Each number is 128 + 24 x the weight over its row's rms, rounded and kept within 0 to 255. Layers, rows and columns count from 0. Numbers have three digits each. The size before them is the row's rms in percent of the matrix's.

# down: layer 4 MLP down (transposed), 512x256, rms 0.102, rows 365-399, columns 128-255
# gate: layer 4 MLP gate, 512x256, rms 0.157, rows 366-400, columns 128-255
# up: layer 4 MLP up, 512x256, rms 0.16, rows 366-400, columns 128-255
down365 102:191108160112107143104092156155153156121120181110114101124148135106120138116147120093138169143098127136148083142117180105161191104097131135116131080163110120174110077153105142179118127155135133127166166100102155109119137112091165115123102094076098147153180145130105140159121103119115143112117140159143159100108146134132120136133097130132168132154142129113104100104150107127091155142125
gate366 098:133125158137120123138159118154133120124143108156118127150106153126108118109149142142136137160129127190115155107112129159100105136082147117155131081117107112199155120117124145144160144114116116109169131144101140114119111122132147126130045120145125108175134104175147094153122170132133157149119137115104092132108131090140109149113102148098161097098107144109168119123178127157119140118141
up366 101:111103108138149068127124136115122122145088129130095108140101130158073118156102155149128092088126148149117143155132153149109153121154108159127133129110159126120099158128137147128181138101123114133093125103109147082132128150093119129167122126130162111107121156145133135103143160099112085157116106158147144133122097095139139136155133157114099065153113146134065099090138081138141159164118
down366 103:130114120147148096165142145145112113091077169150135112136145100163138099127145135110163153106122126125175147131109107128103131121117104082127119104150148126134145135129157095103109118099118149111111150112091127117112154128163177139131119099156116168130165114114129114165100132122115102119092144121119155131129119127121149128090110093125105117124142114141150136128106139135134152123094
gate367 099:147120112150149118151091181132126140104141096125078105124120124134119130104107112089117127116156124157138160154147156126112145119128113120175116133104157141119130111134099147103113135137157131105167131132153092138129159125159136090160166124114103155080126121133137135117150121133120161166067138194125120150094130136154123108124125156142176141080130126075141130135094089083121127107123
up367 100:152118069128129087111130152142114129173094142112130123130090156168096132122122146142125110108146130137133077194108123131091160143133168150123138167145130097107110146127122138149139097121115140130176096144133103123097136099162129090122100084136153157117155135142078113118111127098114110123141173159127157143153113097128143143133102123130083138136113134188171104103106119106081123128139
down367 101:162137152126148132125111145161126116159173157128109126113103127122121132138141109117131139105149114142111133142134172145133113127128103139098119140130098141114088130118125141114152098109145096137165183109152143128143097122147118153144138126130143162149108178105165168141121123128148077159145104151104165111136085119140108078124099128114114148112121132180139092122113066136092115121101
gate368 098:121124126131103104121119097124122157105159137171126128148126080134131157117172082168144143178139117136144107133135134153124116113095119068123148087111165108139131120145097180137105160150124137130127136122134114146116116085163148132092073129117161149066089121185122138150114149093115163134107119116086146151187173128139142105101117130103090134108091105127087133141132152068098094168122
up368 095:130161169085124124127099109104093100118159150153127114141129130117107175139140132147112162112151136142124113117149117148161144143127132095123149133134192145137139126164125118099145111088144113108125092141146104094077142090133126106099067108129139148161150123156132127116110114170117136112133150164138130143140167068126135132144097175130126153153129104117141157104120135149134092159104
down368 099:114125162140128102147113096116097129164137147085109156165132105128138120127138123195066142083159131147151161157117107124124126098134132135146131081099161121162099122111135138116149138184165128090122105085097178144129153134088119120163133086123158162128146131092112119116126127175141141117141171161127126082139138112132156157118115166146093101162094101158139131166117130146101144137137
gate369 100:138108115103125118125142133196140093136079124167170122121146111148129115162109087136109119112116122121079088117139126109115081149088134108164153114140160168095154088141128128173167167136153126102129088141112071165147164176105147137134100164131105114116108146126096162172160128139112135173136119116133147119108088151139095145115134112169174154114148144154138138124096124103120114143124
up369 096:096129097117120129119122111142189118119123132091136157142101118112142143109128139115109163161110118106133133169145138149119132145109138144123132115144089140130145141123116141139089115159125100098155116100103169149136110139130114145170100140122119136111124108120144085132107184118148151112118171138136095177105157143086138125150103120163144151111103117127145116141129109106156120065102
down369 102:173162135121125163125132129131184117119163138109114181163129095107136154156134142124126145095148108121113151156109119153118139122136096146105106154133103133141128134133153128125069116117140130089067112149117115107099142132118132144135177115110163139128131124150130120119065132110134122122088141112148114114160114144092145103152138147127113090170111162152117142130060159125104096134100
gate370 094:092112104135119117136140112137091154115098083083114069167100142096133095119134107143101144182139095105092119145162162120145173146126106112092139135155133139117109127108096132114116148138149084086189123114147169141114127127113106139175126181182140179112108153109149121159135106115125129157127143129115140199128154100167099133097133137146122125092108126133143139117119146162166140156111
up370 099:092138159103166120125125158121115118121107127122104079104098108122108119145103148151117118174140093126121123121167115126139152142168144136139106158099123088141072132147112136116148133123154106133145156093107169128137110169161110094102087128145157168129136123103161111149168134099121178142131121071157130139112165140148109100118087139151174120146132097161134125135132130117151157138110
down370 099:148116133146150141140127139137090057115136099165117108133089067093091094136134119152070136101127129094135120143102143123152120101109126137152098159113135064152111127120115113141092108117144164150139149103093135127142121105116096106129155097129135119129114093105157126133145118138095183138110110131133156117144147121142120143113129115163164099075125157154073135139140122117151136106169
gate371 100:130120114108142117095142135138131163129152122135127135155101122147138106153109117129131099163144117120092158159159147137159132117133140146139118164127132123079135138177169126142111105161131146102119107117110103126132121126142126140128121166161087135114107121144109111072165190158131123108112152115153121120113127148088173121128123111097126109142156184112145118100132148178088186110143
up371 102:136124109155136117136132099166153142149170116162089135161096121099123121115123143097086124126110144139168116092107171081146126188106099099144154083161070118120122116117114124096091117113097127162138161160121109134129126142152158168112131139145177165152128124125122144141099135156137130101123107145114166174129122104129142114128108108178112179152123106104100139109158120129133104135099
down371 101:117105146131103101122152078156123105135104075131185106157115101105115158128157097136174138095104124114108129134132165141108128149120129117115131122158126122133127146137102136130110174142117108150135126127092120127093168109156151099107158123119140160159133088120159180135100117099173146142095153103156134157143131093077148169077109113126085124090149129125107099156141132107071063162142
gate372 109:117141177118120155152126170167127160139144092143162143105118142145138103091094133109119121150124120126104125184110103160155113123119105110134096107133159145094111148139121097135101118132130128118142114136095112112117139068121116112118105115137140140118165127182141135122110126088112144176148120140158140166145129107081134076160154129154183138104110135089090145142122138146093152149125
up372 112:136109094168120122123108124116175121144141114086127136114121133122112099096122113158123101134098112216147145143136146099098166166075155109140129150147101097121139120087165168154125141093111130118101143134124125128129150137137110116135177118147143158114097111099143112101141120178136153118130114126140124148140116166112137143062153121161133133127129116119190136104106100114141123134132
down372 104:132146148158122149112116146093152130147121127123127139141123169144143118149114167139146139132102122161119152197139125080160137182104152138122139138099167122088169127092116140169094129143136099085135145120136123079133124125178168103153118085118111119131084108128123114091122137145107125120097102136132126148161137165160151091120180105142134096119133097117147109162078129095103134158118
gate373 097:140136087132131106121134144138117085141160110114127121149112149146129091114135127074139142127117178115131165122154141093121087134160149087131111092185129128097116103108133128145142170124142153120172088110151163120111126138182106138097092131094136150122124167149079083121171158105161125157110125083136149124135149116118116111144105116122126137121155125145150101109126102134120147150145
up373 100:129128126134155143134181118110140123099110147132132135165139140122133123149106115158148148131115132101113090113119146115091129182164093124118146148126129118113107145155116116129107159113137164112119106111144118142158092147186127144109140167151111131099102174138149108173153142103157116103132163140117145096092133117172135115135115086092135175142171104106120165082133152118108102122125
down373 102:107158128101108140126124189147169102113109114129094109120103155140131121137142157126161176118134158143090123120123159127127141168139134115157142053139123140112093124121143147106132139141130109104137103137097169172122112132180137123104151110142095133106141155120092085127119171107149093164119118137161139089093130147159157119146121142122150111161154148114124170144077093151160173126135
gate374 103:130155134116139096082154108110122105137113145141117142086111113149107124079117104118073128074133152109139143156127105104155129139115149175136115155130144083152082155141119115138099121120138075082130121107141085107123123108124144159146158142121159128143142149154132133139159117143116110120114149121104119109140077130136155143126155102097164109112110164127129135142120116128139108067122
up374 103:113125073090130125138159079124093096125073141147150086105134166062148103099143129083143157098081152109140134112100116108132112095130133133106124118112120098170108108131101102135162156118117128114124140150108125104157176125101170148063126106116114079159113134174134129120122148158164159167158172096140154140155139149144124118114109145097128080117093113127137099170152137160132150117138
down374 107:135085121122102113128141142113105112104150119146169152129168162094100130159158129167142105157111105161149106131116119115121103127124141122119111131163167131126123095083123137156145106125110119155086137116145090115133100150121108122125149144149127111178105107089162145106113123100094123142163133103127148166130127150122132096087149106138084165101150135122142142144138136176161116154154
gate375 099:102080131109123113131113128108108116137119103120143129099139113165107127128134152139127138105139089078116123086125109144128166157145116117099120105131083142112094159104147157179171139162146146130116115166152135127102113085191130147104148112122140107098122110095076153148124131141115124142132123075133156123140112155126105152141082073217115111128130166127136140148146126103130123126113
up375 100:124115136104120157139120120144151147135106127110114154118155176132122110156098170148136135128107079114156108127136150126067103126124129143138104115150122061130108134133193140137117120126102148134076099148111126122153125070129127117156066192153124172114134121093104151113149116133176115107116128165123187129109093136115133165119129148117146111108163127148153092080079123140109099103117
down375 100:153088092088110129108157108100089124147085122122176183143105102164138109106104149137161122150156100105152121162099122126085112115140123124161145140167128086123109111103130156167123111121164120146131104146157149160101127112121125129122133154112124140136119127094111123148108147105102103168103151135148146117138143122135169104145148130091134123122164111166165099072124101111177125163159
gate376 100:110141145145172127109117162133139121147121132117142161134107121187131086138168131145112142134139127143183125110167102105124097145119122106131125121147121091118110104084133129139141169144131085118117158143121094167084132142155125173147088111095165133082099140149142132152090178175142120117108126074069144128150129176167112183144147120129140110105126155108154129136143176123143112112145
up376 096:117127100149132120108123167095165158141148123166110128153138175156141065144117126121144163123147091168118090109130102092116087124139148124129102135129128137148127129121141146165132144105092121107113080123146134141118144146113125105162124127119187076116113116121124154129157126124131145151077119113108116102118111129140131120183085097130164131141080109138171115130112123095104126163148
down376 100:117153111117141102122150153104124139132096111135114134140102161164141069126112076136126129101156075111109147126154113117141076128148130105156132122123139153099143108117144121149104151107123131134130119112138113117100141150111147110116146170149150117086149125116081099106103099133114137153101106136113131113104121111150145150136155135129137138094062139113120156112113147132122150120128
gate377 094:160153117135156158110143139134150167152140124095138126098099097110094061145100128129099119129099144117142106118145118108147127132163150111127134122149153138159126125148136167146113112143155118125110119115140118151113104131113165128167141163161128133127116136130150159195161077095139084174137125134116108093154103141124135133111163132118106123131130088094116127142048115155100103139119
up377 105:133160098118128138118102135109117177147180140101130127124089164107129078117107127135094159131107142156120069097154103109147160124141133105110124124142148142112164103140113150199069132111126128135168069122116137096115113157093134135114083137160118123111133090136120129187133097115115139114125110131114152139106145139129099083116107132114128097127115170131103158097124157132128123133169
down377 099:125137127145101144136150086147127147115150143142126139135115121126120082108184125121103125151173084149145158132148097107102095146100105097161146109133148107097127176102131097135125145120116140163147125114126141137120156162108132133141136156165140150111125153155140109141145106181126117084100097107192108124123097142148149121119146168119153129116119104117131150146110144088150120104116
gate378 098:142116104104141146100160144127109123115152130159103124105147110087084153142101134104112136112148041084136140125142156140119165124099120153096112111122164101132119128139105140123111128121153119181100104112104121084123138124115169171107137140130178128136154146109147163123134149139128100143080152172108143072112173168131161118130103128086099126136104137124119125169152123131120112103131
up378 099:144124134137138143102143095125120131125111148106143137111150104091085171136077124123092149105155102116121168128119121153100168114137121125105108158160131137112137111114171119148138101132167089161140106142165155101127093131071158122108149128098140140099078152109110149129114157157116123134099085111080152122136144133117178156120123125133135107130137166127142142154144119139148150181081
down378 097:130141120107121131127123084131129089141118073079187124096141090091170125125175111128124097125125128126102135130130097143115101138145138071154134131124138125105143129184154140156122153154136113131138157138101104116107135131109128169156099119101133145091103118177163163085143127139115149110141130135147134134186081122107153126105153110135149138155122084142111137078143074095094162123148
gate379 103:118150106124133153166112150143143111122148157109167111174144120115144128140114129076078182111090119141154156118152173153129145129183146134120120123131095127105117091163120123123151097102126104107135140091159099123102149119108106129127126143108136173122146107090077119111133135159145107119153119095167153111144208083125057135164124115105106111156171125070160115167143135115152153170136
up379 096:142141108106148111128127135130136147112134097116114142097112128114169111135145124150112162146174112097141079135091112110113168112106128111109146143131133137100149154148141123117094102139159086157098136155121134093101141096183124113119164089127151119132142140189087142119184121134125129152105111114090124125131088112111119131100116167114129116168146142101106143128124103161119154132153
down379 100:144107137141120141129114072139113140147122153098115153102174144131081139143129100125172101139119156129116115110166140132157130142095176098139140096156115147110130103093096124089110111159139087100135158166189161130104103115145138117124133121130112134137132142143141153136159095124139181137084116164168121154095124158154089154114152122122103099148149104155131141153115128134103112104178
gate380 098:141078102114152093113157101117120152152130104097145094134120132136105135090085087134146138177115107137104090100151120128114157137126145152111147123165102103160137137152154110161135109135153137160123111114136086154090137124121103154104143134115205171156084159134120146141089138093146129128084111137147087170154136099131140195093112136111175106150161093125168132094114141116133077116162
up380 102:134081119121109091111099079164113111148122136105113137113091174115081121041095114120132131162095119172130128121128097088127141157148133137103131115130113104107112145139095133151132135153153178126118127142167100149142120145101158145104137108141161161139100192076123129120119163117108175158125119127134113144126127120152153116144132115109111113148147114119143129107072081106139109158123
down380 099:127069155145108124129086106136139094174126152145121131145117151111133103103120113137145107128082114141133094090129156137112136090121121169098159102145200131129140189143157102085151136141118111131124150152140122114103131113119143141133127138144176159089139130141125134078163134162164155103150138066151107151135110101122114101135192143055157168149134143091168133112087138105136081127126
gate381 100:120091114131095135103156142137132138140108159102144122140044088129064106117183144127099149141126139146138136095169116112161128145129129142158116119129121109119131148107124145137111119129097102154129133116131173153127120129140135147151139128191137126125108146156149106155099109099104123142107148143114115161103122122163128101088124086145114175099115139116094077149095140108138137111136
up381 102:116108130145125134102121126082153112172128150150167145138172141141148123139119134119150112142105131143137124129135108140130125109139110110100172091139116144088130125101072164147153153128103135152126133119134158145121130114157101133185126132154135139167132134142135153120132127138154138115115105105156127123105156063129087117149087089148119133095153128097122093149090145153134131191101
down381 102:098130119179123147134143104116079118171150127158128177128118096121147095133163126128117141155133092110140134119133086139142117142099121141163171103125158121110112146127104144158082085139132137161083077125155126140101148139119126150152142175156127126157133142118148133133147121125072118115154073127124131139169073140132147093133120142111095103166143132121069147129127076191141150121142
gate382 100:108116146152085107090132107099133103109126140135112113138160138170154142147135084140113110123097133092155161101125122107120107098131139106164103139106177120085135122123118206098143149185136146094119115107120128138149116145093146151098152121156110076116139119171095110115119174110122153158163154118172128103128178139156135138158102116161127094144117119106133083111157149138138149149097
up382 100:135171176093136119140118142110113141165132132112136122129153096088104135137093165131143160133166170158113115124124112156110137134098117134134123114120105140152102119128154123140153132110151094132172138135111128116124092112131130114161112192099170142143123145180128132103103148113116105134137138124104104119116081130146176166150121182145131130141126147159073152133147098138112122104140
down382 099:152126109081102122120101171141205129160133076114129128134177138160110117167111184128121144119109122135072139114126070136160192155118150110148147134154080138133114119085127139182167111139159122135165143117126086096131169170127058128154112116116133154155100159116127122123137134118102127127132097115159154129102114143117139087124161137101142167142134144143151122133114127094151097133170
gate383 100:123144179117157184159163112114142090150141096129128150074092131126136104121151085100113154140134158098112136098122146149138153151117087088123137096141130145153113121107118144180124124156136128146094131111146119163130134117139127180126127134079114117093174153096108105158142105107154149101134173108122154126147124109178152128125140103108107139122156096072107140151142104136156129119166
up383 099:152119137118110132154140137123170153137121162114075111116160109166158110136136078102102149139160109146102125110124140146125132129119133100150125118101109097159150135181112101129098241148098168114131155158141117102111133133131115127138086185126142140104131134137121150151102108127108143096117146127127118132123101112118115114169106104152107162140204113120115121100152112126064144128150
down383 103:122165109120133118134141132102116146100152115112094130181087155156179069093085127115164164154120153100187155086135142109091136115150152114091072107126119096152149164089125104111114101139116153168118088125102088113110151120122152137164121121119145117141117160110118151178109141105142163145114193117134135152140113154122121131152155108129156137081156142115120117178089063115125100100139
gate384 093:143175120091142147148153133179105137145113144121147137118140144121113168141153088116126127124095166077104101117118115112193093138152139097131110142137133087119149122129153129173115171154132166063153152128136102143124119157140138126103150132135120095139101114115137112161085144126108132109115101144110125148105112110138157116145142153137136110166157101174063142122101142083133154117105
up384 083:132135173123163176098158105169109133127081141148129152127105135142128144106141106106124105130168184075086109104122136119153124123107148134163099094117128100194137099119157123109096141106120155117103158152113154180125135113153122115120151105129119116112110114122108138163138134147125138157119111151111137137109085099132152098147125131105156127119105122121092177118117118117139165136113
down384 089:106148123098124149130159131147117154103104085190102129130156130097128127129150111194106145088115137168123159154113136173100140092119067139109107147095136116158068144147131115102121094095108107150145128150130147102124110122103132143100137128134172131147137137126122105141138129150076112132146114159101131127140134111129122125102124130134118179110084143141183157111128147082123133112153
gate385 095:145125138136100132153129126127155103149174127109159161136120109115145148079071113140168151123105139141121098102106157133162163178149098094111110087102135129132118128119123127094106147137100148088164131173144108151115094091119162099134139123139103127108088148110112156138147157109154133139151106131166122165112177098124087104127111105141088113132098136107138183106159068108158132126110
up385 105:110124154129163132121124104144134158152095168124126132136110100118134140141188180126099149094105162104142154111150163131121162137128132106139121168143123107178181097098154083117094122175108131113107094187176139137128082175169132125134105149132112131124110104143132167137131111076120124090148167104107087153176111094130118114144149135126152154112164097148130121112138122141102142106079
down385 107:078121135136158096118123147122079154116144174165117140142111127088120109103185140145150113121172157133126139126128194146089071138147117132134128140134157102110104097143109120066120132137121121134099139166131140154110122108120142155138148144149113165082137143109129136142193131114144148094113150109163142099158118144144140114142127127150139113138140087106144119124113155125120117103092
gate386 105:152148131101070124107146160166121123040131093120125091143140102121158134141120124156130139147137075143147098123132111072146123120068126092120121119199113116134110084118105160101141153145166151142155129110137132119086125150117090127142117140079150139122087099101107136108131111132144116154167119105099153134073130160147116157125121127111131154117088159099142137141149115125153130170135
up386 102:138172124125158138097105150112138142148176142135139097119141155124122136106155125121137146114175103085104169112130118142178170113174144103152119112118123113166130149163153129143103142130099119079154146156159123112086154097118118154100117117139140113093137122168153135141105133128122119114100112151133155128151116158142130132164092116139138139130104135106116093113123150087142139113142
down386 103:113140109112169148142139136136148109123122179146102140078109142180121088158137120098126084112113121107102167131107141164089117122153110136161134095129144098104128166097156112125145140116152107072129137149102138119131149111121095122100164122166112094075152147157112136117119134109124109115126113158072135132146128133154144090098131124093158089125082114134167140116156180124103115118132
gate387 101:138128168096104156089077106167136100166103111139105117083138163101128091103110098119130137110121162169144150131087121125135119156087158124115128170126140167157116127109135122117117151171151138178145120117134133137132149126140120110103086178148094117121159078142154129167137110127073115123141139112088138135195116121096135115140123126129134137160132094120170099168117100128115086140156
up387 105:132175156146126161108190152115141105122094149098109148139173125085111095139136144129121128151177147122103122134136118138126125138109147110158135134121121129122130094132141121157132139121144105129146086159082090145126135111130151100126140122082107125146126113143151108133140129128141146129124109126118141116135150124150170102085096125138187088136090191100147147122115142106121134124134
down387 099:094148141118124110112137111126113126118153099153173077082146113143119137129124090146127146172138146149112143128081117126120139126126151085109103136106131136124112144117139129156081175118105133161157112131125129134137109121123141139079154183094130099127139139182162141169111127179150078102119101117067089133132149130114122143136091122163111113145144126110142113124124132111126141168147
gate388 098:177166137133104142041126118154138154150110170143135103140111146159111128110109113117137180112117120093136139154126167131189088131135175092139109112118130136099145115112131156137141110110123102091133173134126148108120155122083122111100132129137125152103123121122139064124118133113140118169103095166130134153101134123118107118117114138141055128165154148138124120096130161134120073158119
up388 097:139110132119173137125109154123096128118128086126143160121148124125116126139148120122122128140105173154108098136164156150079140118083152169120128147155149143103059098133114165117119135134120183101122104191138114135117110129122119147106114138098182121098165131135162118191152139133152114116130132158118153126145140154108122143139131147152191155159120125100086106111149112120108112110143
down388 102:102129125117117143085129161121116104098154108117121154123113156132138153117120126169133163168154109121137087073111123115129135140100160145090141137109106136077173122123095135146135099142154107110139127143119139148127121104135098121162154148088135157138104130119110101114117135098164124173098103160129129080119124158126125119200123117173119164160152159079099142118119135147131078145122
gate389 102:152124136150152125115147146073131138160103175148084147178136151125147131154131118131150119142131119115064103101161176100155135129090125143174139147122127143098107175142097141143147081151086123104127118125115146137124104121131132145160091113109157151109114132112076128173139147137102101130155134104122141100139119118137135108109134092128156104132126139145152111155164122088108107088125
up389 096:129118175092194127124112143150132111137112110145074156149127151077125140085140139124106116155117123149108130121141122137116133127163124092127105138119114130130142111149139122128144157071093122137134157157167136149142117133141141153172085184143138106154120093114124145159167171125150122138132095100118108116147098131160129145123111107113191083150105137176121105138139116084159133097150
down389 099:172128126113147149140106147155121118149119128138110140116127175054152131167119111130105140145087100119154123152115128145107078165150131153168094141110119102129107175102110146130157100137111147105141150112146111096112128133147143119103124153107139126144136111087116169159130149158129126101105077104150130131174083129140138170119087129109142079139115140148121120080115127104155107109162
gate390 099:124151112117135169100121072189165160106154075136147142108164085106157146146146139096129134117123104113114125144131124070160110126127165101129135117172153130129130104115149110095130156135135135124127102146122161178079140138105125116109104122102113082126117109122134147144141100120165131109161140127085140170109104109101130137155126150144115133070125108145134146147118112145179105139122
up390 099:141130139123134130152148157156148082092103145127123133117127134135125120124114105122147147072159172152142133114156155169117107138120124106120085118073112136149129139135169122115094124136078083145134142110146088138146134095127132150147089155158125103123109094173130133105104134117111141098126101148130152123147119153154105132060129101124156134140116123100168132127161123178116186110144
down390 099:146151106116123157107137106093127134086122118173124116125105152131131105190075085134122119120154080120129118117071103174108136086129150118116090156140127129126082124123145123142110089120121101132148151111097103152097140143105113176095171142128137157156154084161151113117129115155148132159133129157136069097119133126151149120134105160136176138115120115126130131146162141090098133102120
gate391 098:122095134106141086121109129142120100111095145143116113136134113147098109116111125112142122132120092117124155145126117140139145145139140131130080134120072095167089123146139185149141112136094104095179123118144111149141146120138112119101131112141148178107124135138131120158119171134136095110077102131154114082090126147148167087127068120139064108119145143155132123084120134169072128144125
up391 096:125132111162104129150124162122131176157156115141104137143196123136120119096055121088115107120142109133146076095167128116108108171089077070082119139107106111155146083152124149165114133153114156113115137135121110069157118129170164120084098143104154083083134110160140163174134134129120118132113109136123133131083148105125141127123079085135114108165125110149152141107145134113161137150148
down391 096:087148132113141061148124157134113141111061109111096173126154172122137133147094147149112122130118122122204108122135159119102111163138130096123112138141140129123112105129092139129126106128101115133110127151154131173110148135138122108150124109142109144074169122137137076139134104124146090119097111117111126123120094154153116149145112108158078131098115134114147172103115139112154136127148
gate392 102:073112111098120128122130157140124152124143121132128109155143175124134105118147128111104136163110122139167123113111104136131129124122166117118109131136134096100138142141161121104096128133131135104094120114136122118132154120171160184135150141133142083120139120117124101125144134137132148134128123166138100183133100112116130105082142160162162089127178069151138131141186107171130106163128
up392 099:091085088137140163102146149169099145117114108108143135086120109084113125100101145134118116151086108109119104127126129154166146122106114128133119137102135108079154139157128140134198088122129115109127142119110119122135146143086147127108122187126138077136096109147095068135160139132134134132126138119130100122149114125121139114092128143067142120175132126139134138141104165162114071114107
down392 100:084105094103129139167126132106130119095112116128136138090197152128136127112124164142123116093090130147144161132129173137164156101114153135099102189126130108079124133133080140118167113124096128139097189156135156116140159156118112128172124117151111135130136143140149133127119146126152174136126123112191094154125159085109153173105141093127132126124161100138125159123127138138141090110100
gate393 105:083092104137142140148123118118140150118159150117101108120145118176131112139110093173142130116130140139149180106130100122129130094137128128121128130159167090185125143149113075095099132139141105146128125121113113147130099114142071133129133104128139138134111140118076155150152125126159093099083123165122113123153091139148133142155093113080121134151119144119101100079109098107129128175130
up393 105:120109124139103141093115083118162127132151113169134100130132131122136162138145147085119111135109127138103119137099163121141094118095152105108146130145151101104148117081134141169120105124128152124123149192107148148102165126167088137148118123135138147160126149135100120141118179138139128135143076104162099112114140124124086131129170130106117087104105116119145162047173146113128125115151
down393 100:128099115151146157123130156143136108146141164137177108115143138074100161142145120078126127130164116116136123173139127136141126114141109159114095088098094154110111190164109089118099108121121089146091142133119117106129162126141113190137124115129133143128123112164125124096105118119096126106110153120150157143134132138151119076126144168199155151092112084132119145096132152127121166111121
gate394 094:161093108131117123111153150166128135153141112139122121148165140135105105131107131099131142139140127139162111120097102139123125106103135102086099124137122164108157144118149145156121106115173138120119136151117075148133116142161129166144121149100149089138135139153102139125152124096117142147093167141122133116147131149115089095094111155142116084135095141130086108112161179123103135128103
up394 091:148119169051163144121140124086146159118124152134156144112160151084153101138109147085142111147123125129139112135121078127090177120097161080149146169132081125131141145115085115132126140156134110091150115148111122137144103151141127075154131154090140158134115127107132122141165123118156115118115120191151161166130163129109095156085139115128154118131138095112156175119150107109112106089110
down394 097:181107126129131126155131114124184121121105153143101129148135116100112136188165147105156079103128139141117115076075136134113138146100130124118111150104094131127137118161156145143151140123128152141081118114120149169151138137114069098133163096132102152164113104136154106152125152096119146126097120138171138140107158114103184144134136127121125158109100103123142109124122125118140104089164
gate395 100:105148140103144153120125138142104142132129110153134116122092151113139114086118108112110155134119069098107059137085087161139141143111138086132146066119149139167078125110094176153121132119144111110148095096120115121115135109116121109098170133187124159094133141119134125139140148129126143104124107116164128150151144104144142111122135135154119139145120149099108100163109116094093144147134
up395 100:153108144123128095153159087122129114122104113107161112148139106117162140130087167118128163157123109127095101139150125138127134140137117114203141139157136124120130140108088151139117110165125124182134120123125096124116149135088130105130122135115121133114126092141107147151137114137108143158148156145200137171139136126098082129122158122130148115128130183125136135135108117089132110077082
down395 099:138122141136095130135178085147142123118120155135108113155145128145130119149127142156124129150113153146110088117124124077147075202171138081154168154123129127202131117116098125131116138131123144095133134120095139149133127094114121135177117134149090118134121088155091132166154134147125133136109150108131184095118095117127121095131133130101111154104162140140133105076089131145092075149127
gate396 100:137114121098160140113121120139133140130100088123126110134097154112132135165180114102129106128116074113117149083118111079154152143143119141099132085156113109169123133076102143118137105109135151122139105119126125112097114136114166143096165123075134130126103134085112134115101135113146168127151085126154095110104118157112108154191160139156132098120137099122096164161140158143126125129134
up396 104:103136134133101140179100129084115098128130131157124093103154106151125123141151131152132121146165119115116122169128107129130076147113144124146131140175124156140132176131125128115112109124124104085119127118143154171109163166070126103147101155169093164133086115177164134145132080140192167165126119109104111138139122104112107113075121122154065142115094109118135156164127131087170117128098
down396 102:142145116156151124137165091136131137135125139116150093080142164124124140117115174115157104122117135110101181158154074128105107105089133123132127165117129115130135143116132104129130161126162146123101146130115094135134141156149092110129142130095108113110157113199120123135078136075128165127115106132140135126135160096103143157123158095122161119126099133126149138086169155109124122119148
gate397 096:124111125103123118129131109148148155171189131105080129134144086188100097196159110157138093187082116148165162160111147124155099135139099117143123163087134116106112142141134104112173031141167110137138107147097131103150100146155145127077142118133157135115106088077134116136116158150120149103112145116132138124108161128127140108132123156135157112146119119140124117126142102132161145135132
up397 098:099140102120124128171107148151126120129113110136169133124148154125144086131095163125161151106077138124100129120133063124105091154160145170159150117141125117138113142120102136114155142168117132108178123129143157154152163165140108183185099190143147136123086100120105118121105139128173139094107128135120162096163098110096158087113090103146084140093115171094101154109139120101119097085152
down397 098:118116091155102115120120151158097129176124137140131157116121161095122124142162160112143150083087124084092102134128095144132130160169099153166144111125132137132127117136146139144115153159129169129124110150129126183155119134134133212122147126155097087125130102116119128129091107119109150117145106141117103096150116120111139144115091138157109137126168155071132118150139121093107103091143
gate398 099:121129112128143122171122148157126166089143133153157121115116143091147102109100089129132167169104103125101135062161116084122170111150109168136167114136086134112110173143117136143111107151123160118129130166177135103142141090129061116110107064142101159136142117134143093129120121100131156123156114094137118128145139124134128136165134109147145089110155147119117116153120124096135096129169
up398 112:130109146148132093147154144155096141175144126123125125111113123143150078138074159139118133090152117113122105153150153112113144082130118164119096144126137136071146119101127157096152156115119091144120092120168097166101134124162173114132105126145183106149139141110118125105129151132186124140127233115104090139126124125168108107113114099118114151116110145120140139139145143161132153111105
down398 108:141092158092130138125101116134156125148140137127147104110123159141135158159110183148133145088179130155139110151122152141106122160148066140147092173130161131087158117118117170122115129140101085116122088112113100155127145109142133115140108110115129090157110144141126143130107130155161129215124149138097096126101119182151131129139112148153117124125123117138135131164082109089110139115082
gate399 098:147111173139153122086156113132101141137131090093149118143124136142118096165125122153130085124099128132119161138136122103099117130082140122126111113177135128150121124137118149200144160136104156159149144130149093162160131139175141106147116104137122133153118137098175167129200132074117105140148160110138098113165117146119140105138087128129142142138140081160120074117109111134128127136141
up399 091:142091121138138152157102166120138138123182152104142132128153121176124148063133122127092106134115145138101134142101110190108110133154107120151148148105111190132089130136114115134146141124122154147123153087118145098168115150139101123090156080166165100160147156128123109157153134113126146088123090106108085151169104149143108123106122100196148097112141121106166163150146125137124094094172
down399 092:144118137079135169141112147123101118215151121144131103112126139137137142136117126103114125164154129102097188130110139120130152125116125142133141171099159100161121135158124127076129161130097141122123094119125114103126135115148106091133181126123150119132146132163124127137123114115141139193106135134102151151163139100163115120141115136171165137166155123129155101086149142117125088139135
gate400 095:140164127130154134090120112099108097092106118140134161127142098106133129140120144127139173073093109172132167102128135135165170096117140121162094117128155096149142119138125161121146088087148101120166095111181100111136149117169114150118156098105149121144124097150142085110097112127116154137175113125134115133158107111121110123145166105092174134134096126115085128149130096074138173157102
up400 098:108165129147152150100116109127150129089116095072135142154161121132176121114116100167171138122116124132159148123057134108149100106129159128067124120143131125092150125158124161117100098129145089110150102100095136110101149144161144105104174111138111113104097169122127135115122144104146169121141122123159137128115130127112110122096122172115115101146099140123099161130114117137116157146130